python train.py --num_hidden_layers=10 --num_key_value_heads=6 --head_dim=128 --norm_eps=1e-06 --rope_fraction=0.25 --bias="none" --tie_word_embeddings=false --init="uniform" --init_std_qkv=0.0156 --init_std_up=0.0156 --warmup_steps=89 --decay_shape="sqrt" --doc_mask=true --train_tokens=1074000000
Each number is 128 + 24 x the weight over the matrix's rms, rounded and kept within 0 to 255. Layers, rows and columns count from 0. Numbers have three digits each.

# layer 5 attention output, 768x768, rms 0.0567, rows 290-434, columns 192-287
142167174141146133124123156117149155112141111142144112135123127116125142118143110095087150077159153120117151095157130104129135097126131153126122136092144144127127159133134106089140146148107120099137118176153160148113145139076152160110124135125117135141121113101122139114135117136122155101
134099170103130161168108149120117123118093116130106158130142173109165147138144156109064134106172137140123108130167147141159117123102128124133176136122139179118127131100129097138125140111170155141145104133128123127154134121130138125107152117082143169132172135101104140153188091128116126105
107138119142076115125140110126156154148142091167078085137127101124139112162143119107126144134161129140121099097121150142123136137113122147128133156119122104100098114057135113124081126115136121143165058117173116098147173097103155126115109078110174145118169152126127107105136123130169130156
122139111115152149118145165093144128167156129143131138117162114148108154148152116169130121125119152090086121140124111112122152089141132140104133105147162127143128129135123102088147134108181076118148109159152119135150148095122140180105098160167137118083129121183141127132147105142095110162
178121141122113149122114080165172137090148126160159130080117136129147118127142141136114127074135097123102136128112115107144114113108159132120112129087133102103135146137135162159120153149120150179141098124091148121114114093101126163105148141132143111131093082125107119074141141110130097163
116111156161099102092108140128152109093165129167134150139102123092137160125119124115085099143134124129125125116151157168099125140108125102090144136110133117163148152171143091155105142117157147097082145097136132174094152125144112093130139151162143126158132101140146129115163129104118185145
119156160094118093121168181087132147123164129141122154170119152154117076109131089132156124165105181138137118130127138160110149122138162080108186128116125084134127168136147096119121064110151063139190105136129084111094112129111155116117123136140057128103108162148098117101101114111144085164
126130122137144138137071122122118133152085112117138163171171129112133138126121102100107128124157178133158146181171147113102115082091122111070122162148105144151087090098128121153136184106103138110105142139135153095152139119133140101143135132119121195111159137158153099153126149151131120156
065133178112160110099109134144111145151128120182145104083144091148095154149107123140107143142130125144183137111124110122132125165137106107076108136094149160104120116124114147132098135117133151125168128107198107149152072160126148161139083148107139091180145124153114106160126162165155113147
126125122106123163163123145147151134153153130135104124138098097104120142096150190105121124131150121138129158153117151150083112116116131144098158107107116159114103146152153138154103114141156127145144149160118170111101124090132112120120156084154122125133120157113137110154113156129139152111
153111113123120134114092124121112151148142130139099085102124119111134109107111132159100142133064126174136166140132119132129152191119106102128146103076120163110109149096102100117125114156156145128137128153102113130171138077114125105145119131130135123136133116139089123145065124138135105155
164101146124101128133099083096113148139139139104064081137126105154129140085123146159128112107155119135149122134153142125116128127117149201169145146108137132125107104162124120138124112082116130146104114100125123088112151120123151092161141050137171154144135101140093136135104100133093122151
119153127130128090135109106105118089136118160163110147123134136101141137146126133170151105098130117090104092162148109104114118089156142105146142098118127154132151131126149150167103126149091119144138153148103132140129127122154116094096165093114143138095086165095140148129151127129133150142
100123120143104162079114104111146112156102109152113115126165153112135118098129105145135103149095105130115175111101146123107100120124118133177081096122133184119122143129096178119126143143121096123121121102130115172146120118148164118090137085105118112123102104113136117112143158139105114125
148148154136139120167138145191115115118110135151131131123148159140121163179151129139114106189106139113124113129122136159140138151185129125158124125134091146119110124128117114158124124195122142107143098113133134185124142124124182125119109122097154126105116131102165107141155161149181135129
121141153093155112122131141089150116154134124135143138179172102162123115148172170114099088112074092162109117153135125144162147129092159139105095146101140098132104118131144092141123115109128128141126133122149135105131085095102137168111107145086132189135139116096093118106144142088158148134
081138109106097139113137093117133171134128153105109115132190108153141159145120156116177159140111149068135101150131146175119110106118153137090116078141088133086133161128126108123156118185137099084108122136131146100145115096145113145105090138122120091085123133127149110088150133097104118155
104118141116106164145184144081068125160138114114132139151102155137160157106156086096140166129125110073100123114153131180097164106109143083083156124124125161087137112167151109138114106110074098131123174107071084114141088139094074135109133110152113118182129085102130122153100119088115120131
157146137101156124071146101138140132152111143123121116100089141148099116091130117126111132130135178151149098170142138129110128153098148129136111134149171126157120149121134150115148146162122166129128186115118107111124106138187127093131116106132118116131153133128129082104132128096079154080
127151084134132084116125128116144114128136087117144165117146098121133124093168110154126131101147153125153075148171127113120108105117098099102147173110130128119153142090120171107093167128172110121137097171119121119127104173121119163134141124125141118094119126140140138112155114143100178138
131149105149108127133138096217160087127120126086132074123102136171097147098138113142170109152152158120166127145099110140102116145116140161098163116176114099162106121122143136112092134165136120129121132141130181135163149136116113147124144160111139140163137127131121128124125131144112156124
155153161097111129137123097137143111163129093116138127126122132132097129162191159119115135111137103145119089134109097183120141075102131115134110158144151174124148105082083082080128169108120185109097134118118109101131124163104083143102132118132106157103129098122139139130104137150102120120
136150103065141130142112129135101161142134126136093100120137136129128114126082161092138113151153116128140101153150115105131109116147139120098142154103116134159113115139119125132140136166101149114135112118100172166117117171153145153152124127147097158125139129097156144117138118064136138099
099151133128081083121108163137096158113129131131116122144155122150109127134118141105141119143141133125093161103081113144142123124100118104094116124123114125147151123114112162144135123128157156136162142168159099177138090125174117144142150149053145117173134138109162187171144121131140124113
198121179102110122137111126141129105127123125143123138123162128093104117141150129138134174086140128127107142142155128143104079140080123096110082146095128114106112111176168077125163131103151129137139094159091148136106080143129127112160157099129114166112096066173131125108097091096198116102
098129108060145163125139135128132152087140120142094127124118120137150146118081142191105084150119135111145149107083158188138111086111053157136137154131120136139086147109111119151149129120175112144083177127123118137108113082136148151124149131119108104130148116122117123118128093161116105098
154127111130122125126114096086097152149102148124149065161121149088153121133129138182066133122105109093121089162148118153128132125119082141136151154122188159138104142138098112106118135117098129107144118171116121161189107141112112123133109122155168145104116140083147124143179171102171113161
163124127125156123074118103129133153145139085132073101161096128073090124043111099128143119096169082108110133107134155090128151127090139132135154132136128166096170120119130151081095181109105145127107137147143151163145105149088133122119115117113145140161097114080105137151178109157131166108
152171114146094120164118080106177153095137146142128176124115150108124115137135109082104143132108135088147125092152155153116143117142186127129125141113116120138100130147147103153117131171127161135124086156125104150153101119167132102152119155136091109102153147168112122168104139123160136134
155120141098146136137122117112077150145155111157121123145125111099137153136088139133142159116132099127113145140126160164154110127132169111116106145083135119122138115114149065156124152114116135194120154101078104114141120143181155144150090110118106123132113157092137135154127161094077103120
123153098075115141128102131148135103148114128129133150136127089140119177152149142134110146140169094152128126158111115162148119120145134132119108150174159109129068164137111124135127166107117174146167156118148079121091122143124081155125143148128125139133092099132134183151143129113161137176
140091180132119076144123136112107097126138093156095177123101130127143141102123111161142093103125124111123110117156121137145157116139147093083157094108149166097155117175109092107141130135147090123134156103102138106129155162105090154146100111178133080059155131143142131111128136095132122143
101133132162134123117128153133088106122114124109121139163130101125174120066120103074125112173137140131129150131158116131185149135149094118105122106189101127141173143132173147130139115115135129112126110115133084126156107089145121154141101126121144172117161109135140126139113145100109163113
118096132113133112120124127090147145129168106142129084135146105144116119138139114102151111117150124144135168102145124129138166169139124120181113152104153164136118152117107111127116108123148134130121127116145148173113131142118084134155143136169110089066100153144135090091126096104100125153
147142107109125103142109161104139100112097143127170171139112151134130099140076152107157158154110105110164139158110101121199139145135086121134083133114148122112140107128138110140128102128160138117127093142180126149144129140129142155154143134133137139123124083116110106134134176164130131132
074140140181152086152111113139118151152142158154173120170119184108123121127106114124132124130121129111109110113129138149146124141133093072102130155069101204125166100130148116128128150135122163178084149143124107104155134122106116115124092144135136141128166159171136155143142108048150134129
082084164137133131145100125124099148138123105134132123119125158158117138132112114094142109149144172164141133113102134178156104101128082159118116092122119108131106099082106129101102162117123091125132157121101159086148092119132089167118138112103134144173104143146085135146110140169123090110
147135129123135075111139122103164121172108111127143133114161119158139105171130148147131160192150128115145139137090107137124111105096133114152142154149158119155132109136145110119162110144127137137133124145194090083116130151172158132208144115128128141136148075146107116127124148141105136127
131145116133121163115138174119126094101170098129073159155145114079182086127125145177148118115180156117141199120107096136121130122123139088138142124118130126134094154143104119177143138090159151139115124094152173135132125155130148146157081110104122156126154104151131155124142120178114130140
123137075094106109133107172169138091124114163122120118102087125093143132103100136119100102151102112094123115118119130131123154141116080132128138132139117105153096113147137142129091152142138142105134147117113168128114102109131116110141140128087093117152123135111136113136134116098088054087
145132119097098147152164104099125101142113086142150101159143177097117107142157136118131123101140131116105139142108132127110142190179131118139117134134126107157093135142136121130153074128099161117125141137106122126122103105104132094157159089129064145143105083155158154099106127155169099146
135167110145130153203166113135121150125152043159124133162107130124117138112159118104148075139110124131127125091130166125095119074117144199155160088168151139125106080129134108145131109141089106165116103104132133135149090108134111099122108120115133111120134172164115144089122107125127110156
138093122158131092119128109170124170155148121128132105136143098097154127135109153115144155132124100160142144096113169155134094140118194107135131110115126118129182146117129091142115132142093111056129167118138110128121162122109107112105120128134093107154107095148105092083184116145121172152
136098146128156102108123119117121136132143135116150162136109150100112129097110143156137122126150107165111105121107111114139132149106132177100118143116129116129126116132139151115140143132107127106122121159127123138140137157143152095143109097123123102158135136185177146125137085138101099184
117092133138102127167124152128164163112143132124133134135114116089144127115114147086091148156150140146106130139136144097136174156139105114134093124157122151162143147128100121122103106102117133107149155157175141152138117140134119094087129124129108108128127138136113125136169152121112130147
170172119132136108166122138107112132134114084109127147099115126160104162132106101145102134107146144142130086131104114159164124141123154113140098146114126178103132122126138111149156103149101115150066178124164126138127123113143131104188108114094139103136105116130133114087079141140114120115
113129157138131110121100119086135128125099149151095113149124136097109112176131100128140162138083127096131141102145137140120135150141136156107160122133140115169143142152113128107126131106105119140133146121102109160135121128153157142132064123041127117095101141145114062108147153130168103098
157124119115085125103106145154121129115154120102084124153157140154116119168124125139146121136129144120104154143132112094145108116157137092127131140153122095146150094126130093136140119119176129137092137108126156133149126153138128137177102082103160122176144119125152135129108141144129138109
120131111104143112136107131130126108141121132124143145133145139121153134147141117123123136115169116127157102147109121147140097127144090103119126099122131122126189083108096090106114110119117103144157142119110134139113151167111154116106147141138142112104110073118108175099152098105103098097
110125165098138124127113157137124156124131089089107114137122169116066119156127111140145123156099128154114105082150154107082117142149135128149088143114086139102103077138145103118143125091084107148120130129103113104148105136079106131122142133140135145140098192122106109096167102138145070149
130164087119118123132105134106131133128119115128083192121138115132163146137122146105125118105130141108154179121113137135138180107167156149101112106110118098165121142111097103149105102084146140132119147127121125141141133144146134196134142135159137133101149108123143088150118109150160124089
117111156213133114187123111148133136142116152109148132130163127153129121107123127087113165123133164121161118173158140165119151132122129099134119124145113092089172115121107115090099123129116184096153116137116144161147140109154105099149131152127098107098147165102125156130128123105149170141
138190133130149134100147149158128135142111122107139123108096133124170134152158132120125128146120124149138168169147119124128119101100130143119202130095119194155147117111110129134095083109146126165151135088112120166104115161099136139136179131093118128137094109132127126147133146093101080145
110142148139131082160088132113123178127102154097174110063103114146089108108115120152099121133138143131134108139156122106171114146109118149094125089109080130111130170149125127191120152082145129070135090149152144109126133162120105124104131125159173126107095130085150151102124124143116115192
104123093128103159098146140160170112151108157139063105102098148130106146069146145126148139095133092156072174102168137093069149129133196116107147137114147135152116115077148110132128183199133163121147154080147156154160094101103121156162110128120134134102153096137110120133106109141105142077
117111132105125110112120119140147149146122127122136135111147152128117106126169107166119083079113141115117106148114142159115124130099093127161138131102154163177155105119085121112116109142129141126140045137118141080136095118129160101088155164123089141109147103093150152087138090158160119110
143117120128131144138164132095139089119116104146136115126140148134157107137127113176095121175115116127138079103079142120126132149105122128158131148146125106132093127109112115127161088112148120159156120175140126129103105121156097140077115099122130109171122078107122135118119155127094140143
151173115093156110162090132137123139109135140160169114118146128100099152118125144150127113120089120122171140115132125144155077134176125170095113128149103138122151113123143138077144123122132094098109137157117141148099178144165125101130123117134189125114129148136170117125108125139120081131
173113098170188128118119120097078114097132175136140107098127122129130127135103114149133176146116131140168129126099144119139122119115094147132114135099171126149168157180149120131138109142119098144106126126149110124126174164116126129126129169137145135116125124153176118081103128115159112125
135110160141122143139117126112134126169081134090131124107114162110155153110106144178151125136157146121136104101116107157149140092141176090137142145110112108156128098143086122134149151146144119150140073097153138095160141147128150097076121125141157130150128119082132126158137120153144135151
165119146110136132131113148128172178114121151147125132130093129122093136133096087093128136121116128115132125119102163121154102142149091168068127147109159103193120144116109114129141134110121123110144164144169105105103066103094097100080163165130143134107114148141129174082101170143148129153
110159106131163150128160082167149135091130142118124134129138138168088130130133139155122113134146171143125153147127116118133103136115135132135154113125150104150144163123151109128130136135157123147165139122105169113100109166153165122140149159134130116113113065127164099141122154123147134188
135096165108116125140147163141145150163092132132108161143144139133111086168147129124149148126124133150147131122100146136140144161071123093165102159151125164133124143106148112121154117163138138128147104158149135099146155147140127133148135113059131076096155136052105148157134117118082143154
138142171139121123127164078183123125110128139119103117104126116140127147128141107131116124125153100126111126154118168084125140159100134119147111181142143099108098115139152129112151111080112141135094128172150101195173111139108129145083136119143196119105125134100091133090103145146144123129
147119143102137112148131167153142109068096123168156120135096090112106159123126109138132107117111160126132099136121073100153114147112158087131162123138151130126131132112113132135136156157136110103105123071172161155132204132143131128129111158135154141139164107161165112118111151092123139109
141120107111156119118114131124143164142110121105115126146071127116114111115115087138151146118096080086181181083149137122131105106101133129077160073141120159156133067100139073136160154121105118111125141143095147143123144145101110159123143114102077096137131113150122160145127118110198168091
146112165133152126062157126154119166116108145101118162143172137094158182112101161121154148151129101084141115151128085173103122140154133126138157112159077145132174131115130095135121143164114121111107131154135086130132128123088129154110104075095130108118122120104065146138098161123147162130
124109132109174096152127133125151145145093104131124162109149084142113115153181132145120147138137137141135131134127135162117123109072107143178149117134085118159092157155119070135173164087156141133156111092103114146113117116210107138128141142140123117139137123105116143144162122120152114160
156153108127165116153095103186080146135115129120114154144160145148130114116126108100117117094112165119177132110107124123115120159108136116137130154112122164118147129075113147150161109133133134144139111162135170148120088138091151137095127108103154137158090138140112141128117106145069142154
119159143137144170140142128143098113146132068155126072130133090126155103201108125137119102165150094141101099129154173083127122175139155129159131135131143124134135156112145078083152123117120103130137101104083122146171115112117108117133139166143123128067113140135042127153107123160112135109
078124110116154123122121125114126141160162122070169106122158124142130162130123125101130123124121130169108163113135142138164161120155135096082140156167115155152125132134125093089154073099127132140150138126168124133139069158127135090125108124137122164105148164173108119155068166093160096114
125073139108128150113139107106142111159163159157144105148137108136092121122093173143089140102122142104148119140132115073086092109051163120088128145123085123143108130129113110129086155104124099093160112102194106133178026155125141086110131133166145145139071122118119146167156118079153105131
136084130154142105126095105100151109157136121155113129141110130126129125145142107157138143142152138130155114092146083133130099106107133151129141100156154113121116139129104138100128098132129146140130059112093163152109144143196141134101106178120150130092130156145108093168118094121062155146
081094104130103098139126119079160079115151110116209156123146155139128172089124101154122111127133063086110101106142107115153141106118125141174112097127119170109117131130118118127129138127098150134164168154133137073136152061074132122129134192166105132134091136098125167135153076109150137134
103132112126115136097136139091105137159133079140159105122082119138170091133141163100093182156093135148111098158103142134130098117125141165101119119122098151102115127139114170171160163166119110113121128155131104142091119099134133145145138116126134169133136138101120120145125056152127150123
120168144101116147106140107101112161116144121132173097110088134141125123164151156151110130114100113135138140166148077146135119109112111182110121122101138134180092132139146123114132136136117127176120127126106145105123124139099142120142152162100102131119081167139137144071108122151132143164
131134138174135108107124137103131130076150114117111135098124110121118140204158101104124110141101111108137101118096131153135127087127160125134122144127131111149141150154108107132169137100115109116167164073137107106115096127113127123080126109121104130115135127147128108134147183112107142160
124140135123118129114100161161105136129144131159140164103108126121149118125133112115094132137123067110122150090085159132126120143115151115117147147124158181124096126079085130106144142086143133144147118120165114153151122105155191123081136156152113130173124130153134152125174096120101066148
100133118116141153113172109122114135145148130135116116138138154121135099091145141110084124101143136104163147123136123127088145134092154117137123139104098115125069115115115128099144148100151121127096127095120132075090136131174148155106113115103125106145101139185175131123096096091092124121
129134145102157111140114128138069110155107109143148082098140184138171139192155112154097121163149154108079141120125136112121147138173112080138089121141111152134116159088101112130151111139090093121110075157142123118113166130115132103171133121148096103100113149103123105124095151082129123135
104138127121110153136115141099111086127075160136145137113147100137126093130127121144059130153150119160144143168138122116135123129122147098188152113118165131143172128131140145123139119143102131104118137148101112158139173136122100112176115128120124124130121127125103112127107160150133151095
111127127125126129121124161176098161139146128112139088111106145147144157123142155134119095114121153141141114126144109113106132137148127142126129158128096151138131147088111104157140143196114112144163125105123115126119155159125111124124170107115140117101121108115123105141137087143107107086
082119095101093160133147173122103081127133116126146140157110129133147098119105086107135143142117171117128151145166143086133151101157132146106099122152135135134174123096130103130126125179151096154141133122122111101099104165113153143085131157153130119114147150112135150113142143087114147130
111125135145125141082161076135154134124122128139110117100136110119125134141117123146142132138147185160124137159138135145124097142117153139136117130105115093129106135152142125130124143154149108121128094115110116134162114111124112141123118152129108145159110137093121127106120130129117120107
147118152130085101117140120119136098136155107182106137152142132133109127116134107133114145134127103110185111112094127128174161171140081124122138089138143154116128185104128081148112155124144073145127147108132110115118143102148099139192101102135052111159085141133126101133128163124171118129
112127122121095182160177143156136148095118109111131071148122121142113127131139103120122150112149141149146181134110138085137132161139146128126129163143097108143125116139124160125111127144123090134145072111129149149105157113132120119110068125144110149092168139116119167099156103177084090124
117120163133111140149094131117125093139150116119117092165121118146132152125123134081139136128152109116105049146115133118161127168102096096153127094156110083129128156150120118098066127088149168121191093141157111147129111120127181132114114114152125176104100149163135162150185170087122145105
155129134094117113148131133116156121141108097111085104121157120102154162149116078112104146099130114104125100116129138101153139141136129154151135098111102164136144133130110168112147090119127140143136168112089176114128149154121097113136135126150124126124173100140110119129137163139101119120
109193157160127126098141121111109157103092143083153121134092122135087090132138099130175114157098135067157115131140118129116117116146131113101130120098121121124181114128152139136136141159124073103170122108148099111129133115153128140138106112097173134112085121125111098147069135147114118116
112119161116127154089109105094105123143119128115124160132166132117160125081157171136146142099182127129126127155138150144132131141151111116167130133124117103093135121182105110122091078166154124088143111092125149084119117085133112096093117109151055094089125145098125186127104164170135095159
139128133141151091107121151139093097150146101101096125121116075087122142129115145138090115113154100130117137130142151157083127129093142111158133120150102144135111164128108074135158163114172095111164136151148119135117058145175146145137147117129118109171140114098107128117163114123130172122
140133128108134127096085121129114145133149127152112175161140089110146159128143163160133131122136081166138112093088105123126119141146145109127087161166133118093136109143093118095099107113097142129175101140139144130119146168137071178095147143082137170126133108096097133152129141103103115146
123154109156116126157099155142126166148120117047140147105124116119102117123140132096097125120166132134174163126159168148097103118093113144144134137148102109146140104095118149092111122127125129133115108119143107131136119141134106113183097167111132119137103186143113097144130125139169076124
106124125121106120138046151180131130080130129103104109110138115119148114127136106127069112136105121129117149124151149121152134110133118098103143126106098138097120111152097108128136155133107133138110119121105085130127155136115123128084169127076112132145118141123136131090142191105131118114
152124147118113142096119134121115159113104124148093153149125155116160132142151119133068130154154093087112132110117165171100117191101127131119076102158143132159109160139132160111146142096140138151135091139099127142132162107178168155097152150120117105127129122146114084119133078105085125190
119098142093108133070111139086127130112123119157110137107129130138141142088121133112138130121104168117082163138141108111154159102090083139110111135158147117108087155108153114150116129073105140088153129123140099154081104129126106107138109115140139157080134122085109118112117142149135147087
105127097179153165157142146083151122087070158090099142090177094143154136111126145142089108163146178147124163130106147105123142150120113140121147106152139094148089149086138122108125110136147105110088141106099142081110077158085130146107125146106095123118119148121135135146174157164118116129
108112104133132091160117139103097072107149141167115137101139131170131140141142152084114117117111098130114100139129137121133146143139105096093137139127117104162088116077108118177132130090082106155162105133084117130122067137086114121152169127111126130135138137124115105100132117149112112177
134119154103133152139097102142132127125160101122153137129119098105149122128125130178133118134114109129097105109129128157154096123136125090129080160130148159142176165133111144126171148091108137133098139123150138144150132101119103124134088092133164115135057105150141151087116139134167119124
158100155105120099115168128135158153107106135148112092113159143148136112092122119175100122108137114147162168124124136133149146107106117166129150138107117102149153112150117160132142107136112133129161073163161141147141127074134136097114124134102111157093139119088127116114136073160103144175
138106136134151152143170129172175138129115108095143129110121110117137134131112137120113104115097112177104111194148121110134131144141101113140127158111133151117140084125119109117147115097087151127094169090104134126158144163146108139103182116129097117130150114141138150162119158133093073081
144130118164152152151136119175110170103134127120099136107114115149099144163138152114118139133131111132149138132125159125130097129121095137163124121123119149107126116109145160127117135099096125113147133106143143103071155038092147162169116128153121137090088117117181117099124180134134157164
167149122163112116124092134138123093097137146072086121109126116124122138136111123143130121138119094141104089077161131118155094130116190144088128142164182167133109106117042108120131101095162132111112159118140137128118167154083086100071130152108118161134116136158142133164144129113090127122
131129103115135084096152136122078151162141138150127154139090087148120127146137083110126116086142097116145111088131138136128118142087161144136115153145133105154161156124129091139127113108112149135152177109142106097126092106162103151114108130099121134128138138138115130141125105131138146115
128121081164127152114135076167121093153104123166118169142143145099152149147108110166095169115133162156098093133141093121155149100126130161128093123165113120150137090132137129139110126075158139122122133089154164167062133152177141123120109129109174126131105123144123093098121090171114099114
188095170121124131155166132119128141128112119119140159122117133104142146108141111114102147148109119109144128113105101123115104101097115145126127116146134099167138145129101110116137111118133149127115085135197111114166112167149175125098163114109070109133132116141118125132120111124123113089
098148088126141126093144127103134123158119112118118116144110115102124120147119095095144121085166119134156143123152156112168142086131157140097140135156127117127114176145087126102142104128165098120109088083163115133111151139123125122140165152130118115126160143134123131115071150140151117118
155134084134101145157114144140161156131137168092141169108091123088131136111150111143138111117124111193122136146149113105134161141101082154095119106126124100111141141102130175154133146155125106139157113128077116101146128127140128156121159086128138136140149138130149089133094156095155156121
110176118144109108127120133161169100185098145130062102134125104095133171110136157141095171122119130159119163169045138146152147131087104142124117170121087097143089128145071129132088134115153173109115117128151088143109158127126142100142108093177117158125128163119152123138146132097145098125
117093146128112072107114150161132089093139145144146153147092161099125111119128094119123151127102126107142093108155134133136138117131124151138110135131108155111143088104136145162131129094145125140121195120142185200103166142111059138101142099139137103137159137124123138112109170097091163106
156142125131096144196106105138135126159141080169105064148156113112120113097182119116085096108123142127106094104138141120136097147108169117125093094155109129151101165115122132173210116152104132142137109107129131087172129142072151138171146108106146131116133100123115090093168133125146065098
119105116129143090126123161150123137138117127172088133155144160108090149123163113162133086114126120090134093156150125096127108094120141075104111128130154132124117088119106090136164131164109133111157161118156108091153152101133143126109142136143136160125140119113099104146179125157105133173
129168111102122122171144110155095112168127141111107115117129098145121130140101103145073147125093138127149145127147128128145163093144129144114131132149093133131145143102144108118166122106142146135161111110102156127117137151119149131131121125131118100153087142145135132108114117109148132150
106103094134114146129129100094120089150190127120170103126133187144115133116134152137056094152108130120141077102114107129111152112144097104162137151144160147127077131158112130121139140100122106152142122103114135145127138122132111136127155159123119100111080142164162108098139129138133151136
152117098128131122140145135109184101117115131118155113132123096106206143168164113134104144158150096139135154159144146108097126119120125173173133112118144125129136095094146155129131179136152136116125136121108174112137178135110150126094112123155103143157163127111125125113186095082091114114
094158123123089149168143199128103159149162089120154159108118161138114144135164144165147127107124116150118112130155140129146098138143130192134143162150105088138106108112168131149084135120120084158110126107146136110154088136108116086147156111169143149137126108148123098124120152099112100130
127146075172141096156140129137129089101150163135152149082113165137102111128168133148117156174114144166140113139122123133121135168123109175149135147128128124095107117122127123173127121114118121137046129149105092147179142115117126157125119168115145147111108143102138146128111147174124087091
128139133155120124138114103095110142128143133120105113136112134128106117089098161163125108133099157152145134112137109134109160112134102147143129125116178134146157142072150158188113173100126132106113105097157112136109117170161145115108117133083089137158125143088120115142144129105116153099
140150108094143122098143132094119150127074113168100102126107153146144121136133137077107096166149147084124151125164091104103100136125126170112126147147112176142096129156117159102139142113167140099123062113154137072138111146159148096076109154118084103108150152119164125135119150088135099141
102167133133134164116137145129109141129113091128122127133121138118129171140182098104127153127106116132080135167116129136107152153128121105082129127107098145120128090137113099120124130132122075155121131123130114140135127135151131086123075168138135093137164127124152123125146157149145126102
103129130165133123080132093111120122136170139111159134147155163167122134119124103140184134120114191173111140105137162124125146129149134136113123180106141158108147096123141092091141149137120135107178117141154112130118098153109098124130139113119141152196147110111147106110139118148103163107
126131103103156100143081136127140110145126135153157097188117135137112112169128123120188172118165133151124142161110178166140106128149135125116162143119172114101113130155115113140108152114102113153124146080131145114117163092140150164114180104129096130119150089145120131142126129121116109107
130121114109146105180158100139129108122163110096126097109119173122133131115095097074107124085164172165144144107170085093142099079136115118093138163100113115083139106149145135160138136120162145150127093155142124156110155141119089118123139095106139111130087138064128116101092140101138122104
098164131106075100137127107100138132094158110121151125133132152146166147114109122104134100117145125123123121086151107117156167143136125118156161092136157129100118160111090134132129135163186112177129150152137114096143104154129145116096160148138139120148139139147105110126131087145066120113
145072138166149152099130149152132151110147109120134093118138140116160121172148096096127132161128089131149152133159197120116105156117116106117118159112120143141130170104116092125111127116062073131126126078188141136155083110120086090086117147118177087142129109164138141060116151145079099143
098132134114136123129088123120083120148154159135160132155130148117126126128086137145097117108142142149122123116145133158152137163104156120168144130149134110155187084105140072141073131153151106144103139163118104177146156106122123129156166124152149154145113106142127166126148152140137096152
144093140147139112132115112145124136136119113168125125151119129141141109092110150126128086133144131151146085145085144107126166131130145100117180138110092091143131155092151106130161123142132179087126128086127092148135143168128135142105104112112155145123117126122083176132148136136115133098
139144126105144166126115138108120093088112096181172124139121142132183125142095163137121099123103154146072131129154105161122135136158097138133109088171169164127136135080110151105098172144118123178108131189121147154145118143104145094117166140139108146118094114064133146127148130104154145110
102137158148111095103119154153126116142082173091116172132119149152157155096156114084153171145124108118126132148098127120097120109130153086145152074164115165075147139173136157124178117103146114148120143120111152116185104120138079122144181120149114109200176085085084131136144058109126137127
101118163115131175146124152171110109155086120164119156128129120171138137119106095150144109152112131173174144129159097114114136136096138159108152113119136126129133132168115114169134076116131114122119167097121110099156148110099133156117057121141176114170147079131102116095105116099188158142
151127134160138173126117154124146111096060127139144092144130118098070108153172195099126093148111139114125150112131119130121124128145126138121156171107113144128133119107125154127119132134121079123139103183065088135153164169144100138081135173107120118132104127159112145124120160145117153073
169126128154159101150166130147211114141147082138116100119140140127126127177183138124143133131140139161121127163108088110100154105142127129127131113164147142100102111138129092118165134165094147139147130103138089067080157145086133136123103172155099162119117142093125093174098084114133150132
110130133153082103148119119096143121107135108108123151117180139110121171144120090129150118127139114145167127126173140103094167129125111159111118128168114103148131137115112123106136102177136132127111111136122145137131083135113105187153129095156103147130130106130145123105129114134162114077
195155133127139120156150098152106111156094113157121148161138089144123126122123155144134143165187130152121147115125074100105138128162155103123105119169110163134111135128082157148138164112110144103144136104129127127061102100139110120157119117138100129145156090147171146132164131162093151131
123130179104121134151126085139161137138128140090133147141137131138133097099102137133158155113150129134149171122100104137102128147111125141162143147098121122137173123124100137153140147103152049145118095086142169099153113128085052136134154175135146099139105129125120157115154133120125136103
124117118186093120110121144121134104146108135111114137124153121112147154109086181205108140102147121117110145128110111104136122122112149171119132136060130106125147115102157123119106132131144099135117113125154147161149117124146126131111098126109159131119136131119172165142137160120146164131
153183159129160102144143122153146086125101101116164141171147101072139160109116117165158139120109123109152104142131179142117143148100102054133109152141154155106130102115170163122112111162083148105140133147132107081134172170113160116124115164153149130112131119125120124133105130145101154162
104161161147157141107122134077110121122095111161150089100154095123097139146118138160125122111089119129164096156137079121083123115124135131115133110075139101125120099162141167113120131071115104147139137142110111122135146165122115131073158123111125140077120130162181118129103116128120149159
113115105146106117129164100170092141133109150154123105129152104166133140106131128130156134126139124114071098116132099132140097080120126143125120115154147166131114140142096114099101179124168101138143132130089107127090114107095146141139130131117133089123114138121135129130128085116120133048
154153110129108103131147144080073131109153101140132150146151169129088159104118140087118133075108116133134118117126090119119144166135109091076148108124124161099109099175157136101161130161137089103159162100145124161069086119106170132136146166126103114160130129113102125107124150117090137134
155057145096140119139148122100121128121128102134165107151110131186096137118147138121145143145138162129155148088130141116130123150127110143161148147137139115139116122093144136123143142101142091102177144111157124160134102140115136115114104071145138096151141117119139137110101108116113117133
146122112131122108081088102146137152110065147118114119136095130132133114107162164117128134139102094152085149120137140122109113167093159125137127088119115094127130119102121143108085149156146156095147163134112128113140154136161161158147162076119114088144117084165127111169131113169134117123
145137151151106111117135128124128106149125148174129093110095113154098129132118091107102096153137118131142116164127156115132145112135147166140161123112127118172142118120140130086085138163132126153124169110088096121120102132134094146106108130086103134143164167129148152137143101157154113097
124136136126118100159123136168168100105112142097109120126099162121092142178172141115141098142120109163131119098101099139183117113094120145164107106085136131135161113138107110137152157120115138133113155111125108164124113148084135119118146112135122138139085158100151159153144124145119105086
101145114106112148145166129124161139158153161148138170092084103170118125141148138127125131121108134115070175113058150120121166128101134110097078109133150127076097093133111091095150136139106108182100178170143199128123155083152125119157118127136143112143190143126121170100118111120112122120